Part of a small language model's weights.
Architecture: LayerNorm before each block, learned positions, tied embeddings.
Each number is 128 + 32 x the weight over its row's rms, rounded and kept within 0 to 255. Layers, rows and columns count from 0. Numbers have three digits each. The size before them is the row's rms in percent of the matrix's.

# layer 5 MLP down, 128x448, rms 0.188, rows 0-124, columns 336-447
092:126177156113125058157111173126121140187166130117133126112120144117182053124194128128099044148146128150186104153200109081106181159091182108127042160147115150155170134124143106130177113130111067153128134128113156136136205136137113108158141124068127124140189147154073172166158139147084147167150113145172167161146087176097160109162163153080
100:092235138118191141105127150138165122153131146139057089146124134105114153153097118181139081130114117092139137115172150118120199186158154126142149146110098142084139138096099148143136083095116102187131157127135112133183145105174132182113089144123215230127125149160116153168184119103160104152151111151132178184131145165158102136166086143140
101:101159093165198142050151097151165154156164104127130087174122137089111098132100145188199122102101116173122064106135160131147114109132110085143183130145193192189192105106144168099120156139161123131164194143133167099193149070146103156106151130128115148084079088139169128097157113191101132108134094088164082170135123153162090129115143198115
088:127144079100152159108113089146114170125119111150104098133153161171153127119132107147122062142178106167098137191138136129119143191178154109187145160145155154130143190133129160177106110127076088156091139154129119153134152145096090169114114143103152176107179156073103114120066134190095092089162137121141071157131103147133093132142144097097
099:144126119136159118162152140130171105146167123104100118152114089134105128143153125161053105110209178082168148099155173152082149152148141137121141106122114125084164107101112146189102152166138132114116127170083131124128167144171073100119115163160161144086145211118045092154110139116086021189115146096113136108180175182094188161103122138104
096:146082087141109162193128147160138122143105138103142151112114105102213143097111054120115092163108128114116157149072043106164068155155152135139141147135121111119127093172103102079185122137103105166137117096126117149157148173168138114198151103131126090136133133140126140156114114168146110103187116123102145093159112162086127089180156184127
104:053132113168147127068147130184123095139119130092112133117129163181122163104120181146082132129170062139124060158116093120101117111118150168154129141127094108164111125161076114137055126149152109132223178164083132171134090168126125124152108129081092126144144121025157078096106114067082117175161154094173187128108146152106106133147133116154
098:128131041186152097141196086142122177157129200121146070091142140086106113141130073132101136145141113100139131136129140160144138138111113127158176100134109185085101167151088146091150139157101174160234126175134106105166076127131136126197105122174152129121127050123132086191107104136147160124118121124086138109136132174142068130075128149088
099:121117137157134125145146175112111091174104078102138099146110146091129089153158151158150165185116112120092132137109180131191064110121098162104074186163107158075111117108095146114143178127128088113107136073125157129104046116120097155164132148063153096154110098082153151088136147138105192104120083146122113085087138141088072080085168081085
095:125134184192103210148128119150091115144179121147076162186114150176133121123135102151163171103120137145057180150102138129130124094155146143108167129159119137115132144095068159136161196140132136137105084100134143123085074142151130100139096157181165142074156151084150084139095144106126137101065080089146140156135145142110100162105116135124
097:102099129106138138122128131120121159156132049099171096157146073024163155153098127167059186162144143165138137155121154197149145153121106137133141138096162109113161146084081122145125135169112127139138118165123087166127154095076128071142137147082123149114096167127101152053112153122122158141108125070050081149165087146180141162137113110151
100:156135132072112132117162159109114156106130131131132132134129109076140140135132139111126143191108126110147187113134131125092115121116126155123127125143078187088107130100142093110136097115129155166120093123134121154128083101144104129127110021094132141161130074090155152126078137137130129106133150162129172123114131091159179112189140148106
103:172166079137173126106085153151096043092126116177097162115100203144118068161171139093124130134100159149085105173146139064103146114116078155088099096141089141132082108162115064172092162134178165083115106180111134129142146090117117173049089147168170157175091128104135140145138148067111066174123126103163171154146089136163118083155099135106
101:202132068127123137140100152140146086143116126096111138147189173167128127126108130144122166102174119092119107110082157089162104162117197125169142171109125124138136123129098100122108134145142095108134129195123183112066111142172167135058087143153130097086117172077147132069112163169097164110157177159110176158120189073135141160030131098121
109:145143112164125138136074141110150110184117128145123086139092082087125194181074120104117184108147163138157087087109128130140069140149153131198127183108168150142148154180110130178130129145107110041151116171167186187122180144174146111154117117200119168098156124138130116100144104149082184104128143069117121153164106169120153128079183075070
093:090135125180126064136109145106095131147127140062116119152118153123168149125133106160091129070100098132163140137148120171199087155141075140097134178182075110170129105050125157129135100154098163102071127098128105150104160139074168120119151092131073081167149104184161095176161110142162105151163141128156141154144049107149155076107136132132
106:101130146143081085103115180145132122127143115083108112143191134108104185106141129118079145156127137159153160091123132156141103111122181133128095128088157134084096193165088131167141142145051118119081129184101167111114149121091067175165149140153166164157151197103190110091133202118210124112163152159107112118119147109107169146126137077162
095:135155141101123143068086094061116105126127196120153087141124078120097107126141127161187172106155081132142172079168072169123143108100132176127148104159105120180181085109160124100170162093186135123157089087142129160147093167149123031172164155114095157148120130117160158138130124139128116092081105128137199168149155114152152164162165173091
104:098080159153143119156080171084154139104125110076132126119083095121115166128169109071120117101159096122091055110131126143180116041085147112095092142065198151111177124135129133144116126120109133104164123153128154147122183137081145041077108125135101108161159121125149098111095139151125078137139129136195099093121116164198132138143127132150
108:149164111110170193173089099135141168165092156053141205084128111198193142097083107163114136136160153109120174111136119184149131099169199121084180138102130140145185121124089089187123135102088068129162087098108144126098112140157121158147193113149112091126105142081166091112105124129178143149069169113106103103123103102200128131140119125083
098:147136145103086112072179134092124157105058098103183133128174092135127131106128116127149113142107115116169082154123123117121146115127169142095159159147128101142083111154184175119090088105106069116143103170115179096102102095080140095136135113146120081049101156137113128160103153129134099078119184113154076073093152127076132102121089121139
097:113085144137082096109102122117163175167137116163075090106120175151126095116166066161100136194156103110065112125133099116158148160128136082109131086079110091124128096126182140102119175106136166109135154152121134122130132119065126167123101079150165187107134152152100111158130111161168183136112228136068175172136154108153116137064126102168
102:094138149084105185134108112151093161152106109055181126131145113082159107165169152133140134129137150179178171159089112187131119110140115151152146124173140134088150184119133083073077164154123192184075120104102108131104124148152155183114131118082122145148120117146139127138092150119109056142119149171067120090124109119133104054110157099142
095:169125127089143165160080150117101185108152142090184189112184093155130156137162108098120117099107121125098090161123122177124189150144124122138150102099103162117118161144134158106085156081097095109117142104193104153051111153117098072093060136114152073107142110200128139114132088079135106086140141073136065101103114098072060089142099100095
104:100161101116132088117103084063141113161136168122077141145137167087137140139177095154106138121127124127139140129124179114085048128099120145130112166112109183169163128127113193171175153092105118103146173143104151155092092154065108091089110173148128166101088112124149134126120137137113113103146092119112131132159138079110144058124092170127
106:140140178136162146090167122155236086128188107120086098110147201154098152108151072114165113179143158115105142096118099144095188171175139111079090091077088097129154050105132119126052066145146129101146142125091109121177159173166133203119090152145123079132157155131124107113144129103185119113203144166082150141152150120091144128142141102128
106:103085168127136131068100167150098111088116141111177145122145124103144068154203085139154057060122083120138184098121175113106086115101064157084169071124114117133107093180169138120142128133131096105075111102134094135155187140142111153105114146120103130149113131089095128156161113228101072103078135139174174144145134107100134130104139162145
096:123150168146137189102204137139144075124157138091166083059143088110114142147130164121110108124089131098135116128152123124143120137109135130103170138116116147193127174109125104125110072130089113119111096099110158082114179041103044128097121159093156155152140133105193124070073100153117100140135124156150152159056082129155145061105158171135
099:164146126176127098171187137085176122097168091096083161123128113121134102106088121081113154153088127140096120106094076127164161106091126086134133055163162083103137159106105075070166132102104156146123121164097187181091090147082113165141108144159133109153072126098096123136072117073201170154094094161082136073149098117150080167159155107186
099:150124150160114112158095135138106105098142155138119099147127158085124120168069128205122113141143149133100114140182084135136103139132163112159162139125112117121108109099114132090166038149169182127124151163096097119140048148172132103143129103133149146114155150148091124186149114060080142132201098104165113117196137111086107161109164138121
107:116101099076163100145100124111155136132148146076155106086090157137165117149104160093121134148111122051134120059114130135132047151086126172078132182090098121146098126153107159147118123128132100151162068165111111077172135145134108098167101148066166101108139140131202111114087079127165117151131167143103157146144112180058196158117131150105
095:063074095115105097045125133175141154070142149124101081101178112161083143095179137072112158125085118123112163134159113091149150165050144131110077157102127145144182079154106158106084179140099150117111124130115134138024161098087139131075167112111177135142100067135116157141097149132159127132071101180109074122136101139121081097144120153186
097:117136133148115150107145086109098175118159181217115081155115117186122166135153134107099121135111158120151156120149191119114158126108128101108164111122143101103069132154111131117128103144210108123080114052138120155093177147108136142115097105135113217104133129143113155095219087075147137115118130141105113139087135121151122143138111138099
100:130124122088121108106113143141090179070094140108114054084106142146097120144103121091116152149140088148059113103191068124075105101169093090086171165092128156188168144071146145122173130171088123128116115133168166071135197107132079178108133132147166093112077116144145092085099119102077139164110104091162140128115132164090145123149175128133
103:191157177138123157180131147174065083113210095144091122124093096149129141129146129121161129148184076113156102126133079167147133098099152153152111121154137129173151174127185143136159107115088103100176139081157121066100153119133153125171126140122104160128136142140196112099115094117122125148116164162077126114117196162137139121063168103153
091:116134114131118090073134133139121149174065098141203161095114139122048130131129122159078138108203027165154103136132093092158118164143163145121072205110116123135132119146084173178152127083114126131151091080128136129111102128157093154144142142102154097158116161116070066138144117116079077102090134116089083111188133075092150118106097166095
109:176121099180142103093112108174142162133125144168117117135123055138082121170115129081148203183166215117136122148098130109137152079139099125130127146134145119116117115123102115110089072157110205125142162093158135120113120090157135156119149088138123179140138106071111173165130099163125122157102079155151167110137144222120084130188125197117
107:145160173094125090132123100135167094046136112154138102131160076152118118146125163138148127175148131114101103095158141091132172147113073142165121104150112146102102116152189148139142131159154130172076150139117106162123130102148161154086121117122154124167131121126109147136117190144149126154141027110123128208128090123107124112092176098136
102:114091169073115135073128151143099130144135141168047079136159151198086134099128140082170127068124139170110126155028118126140095107095095174140087120138152144186162094125090099173105128098219113103129158140072137155118168137156126118088160117161106102209083121123104033175162141171091115127094124135158149135129110143141129120140116140122
103:090111125108143114132132119153099136105073143105127199110057116091083159129052102125073139165109114107079182099136113073144147181134151077169091127099149138083115100187193154075158104137086154121079099129129165083147123167119141133137172121039119133106149126171124126091143157093163159169118167170088154135087162133082196108127167075102
102:175081128166111140162128128098109169129086116112133105136095132090105159105105161139172167117088139114123211092124145172136188146161086116131116083154109123065088208124113107130123131110088139184147116126127135098125143109035139137105152102153149133122115084149130169152074113138175123105144142176142098163137096135190075171120097138142
096:101176093134159128162080191158140083156122069151162116140152126077139179100158116176158097096139116209145153152167119119129184190180122155152130194180124133132104132140081103216108092157181160161112138092060122109159096107165113087112104119170115163113161154071110108109178125079110132129152123136101134160180141127214144045099130174127
101:134056088083100122114154102102209161136154183158176082119056120150088127095108152039102032153054153120165080100156172144104151144127114082137090127056117118115122125173075089102095130116120122161163198065138075128178116148179098147121100078174075136140093135161086143145159093040137140123136113106196066098106096139080096170171156138119
099:084113141166067102096140084156183163127117151112140133072086098132150107125165128129155084165134124110159119110102157167059147120079175155097135124145152126056138131207200137113102151153100255128117177136154148165089158094110137111075132081104146119099093169111161132122144138103143120127132138130152088122145161156065107113173129106119
098:169142109129099086134150154110184138120077174181118083116072082136059118140116165151098079151130110133117079174133141068130129125106152172117120081119120115156124133079096172124183137140172139135122167168098134114131143182152155132152157123132153109137109090133119127170135115086095185145123142128155156118145104069149146172130157109113
096:094087105089139064084127130098126102134099170108178135115137113229150073187181185108114092115206074161174118178075083129121099111111122101155110106166080115144142134163117156153129139110209160132072136132143130181172154166128136099129115136100126128124089152018021158166113109116126085121143140097122113091190143135154118148128120130149
096:121124086106060138178113193099161050155127133093124079174135107135157133165146093082100140119172144111174161100170098084129124092165131072135097113097108126167151143103135164086111177126132120186143155158161117181059175095178176116098161069201165110133109132141107140106121145109150173166102096121166100132104134051135107137161140168130
090:141145088118124143104130116196123147107144132087105153075166102121163106083116074152154103113133144156156106121137189153109155080155093134160127073099181174080169113137128105071138116142154158123122130164089093155127067136102154082188099137131132154147137142144102128153096113122174176142154154189121087077119121100126135130065140148133
104:173112134161165122128173155172126159140063166176139109174086150098140097098099135150172127128091128112083175137124134147092108125184156102160114082096100164096127085135142098110107113124152111142142122131110081121108121104070173120140076086124181074163182114134172131129130186146181126158149164129166170190121123143086160182100145172134
104:139161143116139147126083101064117125151124103099134138118140185162145173145083074157153085131131121132104162149151131133135108152177157116116109144126107163145108140115115157046175171076101117170106162189091100170111161176151142129079090119133114170153099090139119125129226095082123164070128124175128120201111151140161124098141135147056
099:116092148125129106113146126122114112112169139130096144126120153131213133101115127173169179218149104119096136113078120109100116122116133123066158133109131122062149149126130064108163125138141178179013141102132147159143065118135151213124135073102091119127166127146165197136128140067106091129126151154164156147117121137113123101084102101133
100:093052156139122109148157107066136063144095139088113124101107163072173119151127169177095166169079198121106145123103107144162179192115095079101075122132171110183140150194072102161066142145154123167168118104118190188127112139137109103152150078142148140066105137179170118134098075110122101142079121128169102146124139149158090113131149127137
098:132138127078144136191125119093132136111151080059108129106084118172169122117136192052143065133092106122125067207181133153108040072116177172092173140164146120109137117126171122094095120122106121154068100087114066157080102135159113163114109148098127113175079097132104144163123124064139067136110188142172117129098064125188131134119148168165
101:111155107137138104185161103115250143088154091090132108188146120151149160113123106086053073089109136128122174163117178082165138116151072134128124114139106142091143181138036077119164131105175104118134164075128142138140119153129164052120097137211169121138134158175100159106136124112118125075115099151155089143141169130170089132154108115146
100:077150102104049101129117165157109105171161087135107147123128167117163079126168132100090121141173159135140110160094137095133149158144122141171135128098107122117167085136075091134115140122193104149154130082073161153093101151138154087103146101106150080123116140144153137148113127185179240120142094114101109163151209130119116198164124104129
099:139202086105171201110128110152110120136115186115119135153090116122184083149122098170128082151132167107147166172179125082179200140136159117121125123149141132141086108138114122175211116127153102134102109091106143080153102090093112135103075141074126160137164075139111177118105136158185121078149112116092134122097185118130176139096202135113
099:128143228098130131160136050147114103143052148122076156077064160105101101111142143126078101169149110084082109149108090177079138141148113123096107168057113098108109154155177144133132192115136146113207098081055092096092147185124145051171119156145186131115130102144139112094130117115114147138115079140085163115101210121099156112137148124131
101:084056150142122119136119108131092077110122100126096097136080113086101063063083126148165181139112109061132170090109065145116124144143132147102101095150132140146183138124168098101134042080125150126126137099161108149143094111099114157121142103153100092121131090175208103136092162139126108099093189133157138125177169097163101170159121091164
101:149120185113124084133127164118127202075111060115103095092182153108098132081144104146172132069147065165089141129131159168168186158118199079066076158078142080092166142127161151115133113070106131134073132157111120076115146128122075151187118195113081087095103164146153135092155165137129177122192225073120113103099104102141135084093113139181
094:160107151078157202152104179141119097115167160157136156139104144097177044083165139099080160158156090095173154142117107086115091149109181145152062092152158087090133123091156114142128119103102166046107113118118101145110143099131156054168168145133123172121161131108164088098078160126133163199098150115113136139104142130094090148115150139200
106:141165080151141150065100172141103157153132144135138115160189034157114150147211149131090174120120134086142079120144062074170102097098110099108118162113153075198132188202170146135134133152147089104146131214152131143136196085119096150071126150123104126099119113147105136137113104049079123130102109095108081140142118106112163154128077178160
102:118164064105115156147126095103099091121136100107115150121101142126109201138146159105080141134116129160072085108162137129133151101094074106168136065121061056104128163139136134128151137121098133137148155096173107108102136134080163153138139141166109121145132090114100166124120174146157122140206099102135053071100150116112119112141147105153
102:162130176065109129156157128114145163122139141119158140118140099165171101142151161145147116064151123167128166145164130189150118147083148121118074114144128123147158150113183131118130166160070102124145113111119102128071142118191146105196147150143135120113137151088147144097112118157166159154133106162053076148076119126150179139130131127109
101:151150102079129158101119142108119180141104221125178108133134142097207088115169140169109118112062138139132132126165148163123171152121094152141077088133069117207116112108127139102165155099142147116168146076168123128167092118134123060177135151084107090107164101144124180084103127183167168125073124159103201109140112130145110104146130104149
105:135120155119147147107114129171110156120140142198157134141148147137152166220110098078215113073118159147095173120183096110119155091152080088140161115125125180112123105077168139115141090156172115172132145142141098142143108107159090157080124117074143096121123108156139098135139156166082112152119110194094134169204125116148161153112089117133
108:124135128134112075160115102141043055126126175181146127102169102140104105165107144144081166124139092135114123079129135158129129126088139080173173138174111156099173157151155130142134075159109136107108128128176171133163094115125136184133161136069171115083167118202164110119126135147082103162119067138096162080112070125136167103092085095063
099:109111107094161093158171174100089130124168097067061137124131141135163124134134079149142079091097064160117104096148121155206097062087178128113123059131118095117053078120105193098133146204086070090148137159071137126115044137106148129161136109129103140125066097134151105128128054150173159085085165112177171120110134131124162193093116114154
102:131157149167090105179106083125090080125095118206123079141163129140108146100135084080154151119121152134116123123147130114139116186158156127164123167114072107091093122161186145146096169149159040151123113108089122121075128142099160126127161150153142136106152106174110091129169133142112063171157134113079145199096096162136141104121074156131
101:122114152104068117142180105124113144075111103168124113113127105140142194162081144207120175117099137106114099114124120134105117137131140092135164127127191096161130108098173132121124115173157072099116131121069114118144146134173182126144109076128121151086145255147156107139152146191138176094154154142086113115133165060140171119146152119090
100:137144161131143119115158119151125156158169112124152075123134122136140123108085095108153136154213156128129121091117139126144105178172136152118135115131145175100148136102147065155146113108113095118116119117166101078127073130170178082124114132175157126147174138126184097043174069139120190084112130094152131084093148104074078074104116140157
098:106138189125187110103138159139111167143126153132157168169077094130142088177158077149128053134129128120133206059131196093110173145070130127125098133138177149171133100150136077086113107099151163088134064121175169128194116166175168117115101124108115140160141153133127181102142111093091156115111156124090168144145145154152089144079134141122
098:154134167102146112147150101120093122188157171176147137142137154129089123095103114144155123069130153116154136150075104088060158112147068092112138125061110122138079145095187140105107130116150119157089098111147141124132150090131115158132078107100117101154158105152116229175095132111043100082211131076160173144126103161153124181154140072106
099:063170082110122083109122130153168168171144172133127133099136195103118112172086186162122088070072106162146127104146140112063108168111106133125152113139150135142130140110086099149073086074122106129148110142136127100071135117093135138172102157135119099106123130084147073142083147129106100132097091114105134099150170180045157124124119141096
092:154068163119102133043044152105114096108113109135068110193141092119107130128172200152117105154093150184092125129178140075087115157174103133139116187174169117161145143149139100145122098200181123138088124113128166101129150151063112103137119084159087147162203117068057123169124118140109129160061134176172167133097081121110150147143125120112
100:120112109062135078135130109138094147124125143122126112123115144166111166126084132110118090154157170147161059136102114176170122140154143127166150202153127128140159149116128142075132044146105115143114133084163100081074135160157087096133130140151195142158142161145123147151109112044162103121113139179129132122091144132127132084090130092121
098:164125127117121144107104153122098109115107166111110103124137144158119103178144187067125158132184122079124093148098137130098075118139114169138123068126194127101136131130155119124120128088134185103094145091142129091054140137149141095120117134133091113164129085188095143151093128081087159116118095106104138188163166183177067152116092095116
105:082107140123136178144117126140136070135180107147149047168120109159097132112186107021151123175095135123162127138098114093089159079123155157132106163182184175079162201151149106126166178106164115166105159122137125118168124148147162098143126147142138157170133080054098178159129125161107066166200083152130098131117103117149058120126089126117
099:163139082102158179156117128124108110180092139128117158198143125130154140101083103193167121150087201138143141165167130154140183126160164078133105088140157149104130143123163155106167101105033146136113121120081100067135100111163205127159121146109134121092169126062128137088145097087187122135124158110105084100101131111148088161108112086103
095:076134115156086181127148201074084097189121108181149116093119140080156186152106218157144160182154122079103157176202076185115168092096226085114134129114091157089136190143154147130127128118141139181161115128173106153196104139094122136142146070128066180119166106132131142081126140082108121153108103151093093058073085110188089162142127120141
101:108062060158137151177107135128116204166081146134123138122109115099154117153105096157128219103092123144176119150112158097146079155101108072121112167174179092111071142181160086104157122129118091138122113084180084074112126151088165118173187108154101135153154151169100050144109127114053175141145116134132099095164133134144060145164107163116
099:147130160146131153143158089142117132176132130077242136171120159147125097101171137134102147084100119118174189084106131102119078090094112114147155110117143108195141127092175102110181145110125164115106097116138132099172132111152173141194093186135063158121094085092068099089137082148097163108164093114133155104189160081150104121112117097127
099:154164092123127081088112147124147140106136092165112115129157111138125088055121093123135116030069134130093089161171132118126174093185138152135195162131217088165139057134111079116100134224135096098179145172161099119105122105148145159060126112116101101114118164158190180241147104189130097127131160113214144097147116132197162145157102102130
116:148152117139192167102105132118159154130135117102137149086161167126111124088143078092182086127155130155129151128138113116124194147121130102087115089102101188097113092145074090096158096121098115121141081145118159121149104180139106115140116101193123152121081122177124124123148123120120100064161199156078104148164140095105137156181147134118
100:140125154135151120174173170156153064140111185182155118105087116140075088117064110150131113113114108118123126074069111163154061120127133157125134157094082147129090134180145123090138146171150106121081156148166160102119144110161115073162077164128093109144141127162122122094144106104143071143136134109117112096179192157084168120088129133153
112:114045133172057155160165161124105086147096145162117119197112081102104108121111110104142135144132137151180162148086165181117080125086128144142110135124150131103140102087206110128130101101097132056103145104118129146153062150118159158117126198101083152127133120120137117108082121172095186164142036122118088087092133124151181160098123128147
101:079137155102156094165086139077172133118112103186117173110076140139096084152104091148091056090116149141124089058113164124094140115114111108105150111093130129112090098111094121124128169125108117167115104138145105110146123167081079158118092119158099066100115222105136120130183144209157161131138122133103104081132103052045140143139155108115
105:134168136102096125181115107152108196059156125127129155113114132076096098132143099154137126123183100097144155079101134140084091192161103168140121067131132165136112102122140148142123163159175120216144145069135084130178115126089152169087184153142087130148122083147114121126157133172161103170165160087109088107156166115127112130112124122142
090:157128184144148106126137137142098169123088130075099190117143103172109109115164125079143143149153121136108102079119090143085155143180084147127160145176115170100146132124099164155055087174118110125171120074119155110104114102122145097106140124093122075095139075114113106118122118201101136120122118152150111081137143151117149148121053120128
090:074088087170107142098166155095130150132158126144136111142180124069205152111141213132125159135103174168152149067100161114238128112110129114143168114189151089175143082129156144133167194101073128086160187110157092158090090116094221179166145143134103135102119127095192101135154077101159219140147146142110154106150117105142170181129139078144
095:125176165085112093121198087125130163071091112133112139166143102104132113123064173132132159141126189125158082148187131121115098070090083089119100159161066110096106132115102156138113188109108156126151179100147117135079188102095090179159086065108129176140119094150079139163115084139098121079120063096129123136159129115142106138137109111146
099:152120118147136137144145128121123129116129091155118194106149139131151106146138159176131199121127165160081150138113143148170087145117082211123111120102099115126086098077106108147090078161124106136119109097151114138113147142097157094057158191123113134128118122166116084132166113100141099117080179154016141170135076199152104091160115102133
099:128104108135103115080179125147197163086193145090132192151075126167156085104162145101090134109137168163125108102118138124102114129170164075157108108121145081163186108124126121128095124087087126111116118171154165107106118151151094122141141106151119119148126141022118228096128138107170118156156109122177157113138094092115125168190094111108
101:136069117140103152083113155112142092079108129110078158152134139082097127125116166109158186096085104149095117160143119092063136131098158177121103107178125161111126143136113123119136139093147168097095201140115103177060110129094133179078138146122118132154098128081059173143122135098152096202114192160139178163143131162126096107144066134086
104:119083073122050138132094136120179148097148137082086148128133094134089123109139112086146209145099159079145084202089129142163118117089067149147141127170147091081089136104110110201134111176125153163078111185106120080102145124126137127058189095108134150146153113142096093132073176153166118157097110137140198150054118142112165136113078132127
099:142060068148112132117124061113126129136104081125131136120186178191145161151142138063057174123080086122106122144165079095158113142128038169169177132123124101169154153114095143170162138091157163157143102128143079121127108171122101145114064138156133081145111160134123134169107110062062149184153116149157106132161143081096112094181162157094
104:112089129121101123141165086130176140171092137128131157159132184124139123126123128143077125105092214063078130198105122155125159170109118154147168095103154136104097096165098177123095151142124123157167143105156111138099157123158045114137109123115149141133134144122132119123089168162146130115120097138138156145134186102143112108138046165170
093:181133090099095144146130109140052140099136109124084095144096130107106149130075104082149060128093089181156053125153184104083109139184190216137091135143126105104141127160137181122092149083142116079135075154142197152168201105205152128137130107052206121097157112153140134155101083154148158148113158100133169085122126163129102147135088091102
104:110139151154151079081132104134157140117115101087155121144116126173118210147103137150096149177155089134099058180135142178143081149087172111173076149126191152108142196116087096131125093095097149103118118185149146171112126136075123139096139162073140140165127144090108121114149105167112148100164125144113160117097095101135155084115112139151
098:190172126199124118098096155135092189062112166142137125135170152175113155158083114058087116116143103153126069208125087159099194113169123139107149125114047156169118081160137084166079117088132128151190112135149140139139086140176130148126119126108101111163085170102110072131155128169120125043123114060184096092124140121125117182135129216077
099:118165084102144128164141086103209125099149148100148171143131229204155081127147129208107131110142138142095147109078113144103129118094137142078171065150110086060109151116131131148156067094120138116080094103145074113100122105120140114153127131089116096128124174124118111085110099160122145107118137089084156105140116089104143124142160096146
103:131135188127152160150133129132133128176114065112160207089084167136104074161100103147174098132119142131127069078160191140212131107131100119109215085118079088161116133112117175089138138160146215051144114116107149131139141085108150085119152165114155166081121069158119144096155112107138143158149159097167156124137162156053085126114141120134
103:133135132199148170167148146139125067099131118225137146096217104172099196129126058117127146063169135109130122120100157137137151136127154103100167164125117126123077098129120099139095174179118145103074150150084095130174160091158097159112170155131175152168126157147122141143126119146176111112131161158134092093165040053136127097093188148181
093:129114092135104123179120170111058118153119140081138166075116117075146094125135179109098157117068112116161114141117076087099104087141127076079167121121112098157160122123082121176170175090091142180096137095138120121064111074122119128158179171148127070125156139115152134155105106110185142101110092087150109126164135154130172123168154119103
099:104112101075131178120141092123148146081173162113150148113115189106144129151114128150122136108068115171144148154047147120117122112130108130113154109162135098113098182097079133026158138132156105100137143164139146146136113122124154048169127106090064112114113095136102143113107145130157103119113186152110057124179123134162160110112129093111
101:097140165120158137126119117147135143143128168183155094097099168096160153117111168149160094161135184124141124098174088046188161142130153163068136089110134172136118076125173125137097117148194093095124151047114134152181153148150090122138193096091153128125136127126063162123175073159071146132143179074150198137145139149123152113080129148141
099:158126205127224120159151171128142150164113079119199141177186091080177125114152153137195068088097160153145160121091162149126125141186128160088132181129152090112169115078165121154143139148112117146086154176130127093120101079092134143067171117163123177078109146169108141105129137173136059130077126106149187144043163136140194155143130143128
103:134122164132094081089102100132126115073095072140170152098174180123081198094097139139178111150086118120191114142104157127130126115091113143158073145162153170152147105151117142112098135112118131100204123173104145141143191160092112212147066170076121124130096145070105143145131133128109109137120120163164092131136092180083185094131095141158
096:138172208189141120145147095126114056154125157113126166146109164132130117145151132102133104132167114134157129088139135138104186112085190120103089192129082145155135209137078148139189161097182160085098133063107123145114160147109124154151124136112139141123087131190136148173164140137078083123186198149132063106119045096150131150136159142137
105:076066154099078184123110068160069124107093105150127159115120140060122165091145131110138065123148108040159108138140173082082050125138154183141172136139158120117113110151192158176147145138152115108187128154132159142197090130147183138112236085126156121121134117139119163153172130138078085119115155163154144120099119120158097114185138083140
098:127096134138117136150154164121143119136136109206137138138194119166115185150174095126108162073068127105100132149164132150031142153114091128109150135093138135117130091075104072161153117139192135149143127125144150121127147108097152035145129113190126108159086135112108141157154191110129105124137130100082116122133073076136143133153083157151
094:135126140150117122087125131198139127116151153132105136183154100143102124115129163107134141110141128073097099101154107094160143111129105175185177130145189098114160157094090107101119142097078149156169074177146144184131124095112132190109125161030115126140110133100099175114140204119084133121156102155165206103184090083191121075125144175103
098:094086165144068120084162092128121115137108140165196076128145082102088118193147136111076135140117116111177147075086064142043082064082105095088039156140103129109104135132068088151121156100140186143163131097108154103169183149123100107153182163131104065141178165101101096123164133078127107109153075076048101172146111107112154116159147113176
109:071110114124086114079122132136142119083142144132074148092126147202087168130178184127096145136143128132103115195113129023170069119137111131145105178118176078178139077126176155164109080141165121170129082170088170113060108126104147158151120159142115157127099083079072129158134191085123148174156079137162085169110166134114154110147146103147
099:148130134118147149086122150108091078119150146134136147096125137119112173116114105192150126158162114171107084151082150142149078101137141154115110143118117137128101089089110139117123162137123111164064057223097099089114100101130096133075127089154095105104101117096177082115137156084148168149065161131150144145092178148124166117126048124133
098:143162117190097128149127087144141122140151149130105134138140104104101130142061121166145150133137152096141123104131184163139141126173106162169075113063143095132094079158107158139116166159110178110144114075135156136213171141177070164104173117101190085125079069146195112143097149078156144132109104111182138093119122139096132153111163168111
099:144136102171132157137154112115134071102163098135120163084156114126146161091135170101131054149086170144128092074156171099097108161120088059142109148134090146132082133092151151140104139143092107185105159188187127130234123114081111090117116124137109177099161143118150101141154088166147086087159056157170088137098162145095122153134157169168
097:094119171113155133093144076149163051136125079085112132157107092150107119109089174162203119112194079097178132134070071158107129110142093152155073137127125160115076150140141141102123114074126098141139171228128127149095125116116114170152141146129160116101122100144117151194148170147108142121138139075168075119094052146093124119144126082125
107:135157109166127133118054095118137112093161081160096123184110084153155117094147082166177164145179118105103137147078171058147147124162105147114132130070129113162139091111100135092134143148144095107129103171089123117147167098103098142088088128148135129110130130147178158122096180132127152148088072148119102122139146133103071113140114171109
099:127219111139133141133037125117080084161136130135087206130164140046099145146112093091139150183185070123133178138158087145123176131146138139132156152125112138141143105105161124152144165087135090092157150043156157126098121143171122123076140127213085095130170129154120136109143139127119158103089056097112092177129068131213132149181126136106
094:158116077156120146149096141124158089142145071235079190141195135179138109138096139112147168081094126189143142134116092131112140164093086082104096146155132105130157132130124161161165140094146150124090111097141114104118108125098114107197125189128150162165128146091150182119152098170151147115105148114090049089124162115098114168126086130168
097:107107085133187125200087089115087186180152098204161120168111118092076127111147149176142074122112135071124122125163092168096095147153148130144092071128094097098119177107209099165133108111153131090143142107121079098236138155147092133100157123208107137125161121140135109109168151137172135145102188140143088166076150130106112122142132149083
097:136160143132146168150162114112232109150085147104120127144121090119153124118093159173173126081133139164147205135104120095161142125108118077157138158114080112067138125158104095132123078138092116117114151097165077125154100079146144114146129129088112132113183138129110099117080172135102073112138101181125137188099102075164140138163176100112
105:059090137100111090127096163058149176083160128124145064101096137151108135079091155070090096163118135166134100069189138113140156117090160096101094141192156084155117138105181144096127087165015096112161147166148153109128130114121104159126118111141150110184118147122134134089118143134164158134160060132154165104088133107132117120114153164157
098:136153120091131094141155205119079201135175106114132145137083082136155109102111097177165082099150141080154167127162091131130150088152091121140206112093159184179076091145157144116069128118078118126153139169131114166188164139103124057125131089123088082086114149088154156176121127091110160126139097079141168094152097121123126165103104060191
100:164147107072157105110170141121172110048156070091133081145107142108105085120176131080127160110169087156115152164124131184173168114098112167144119106124162127119166104099088132121096161077160121079134107112157133142093088122187176091098122138124139093118134153183195108107122087138100162100152154144073176143057089148153137100127124071149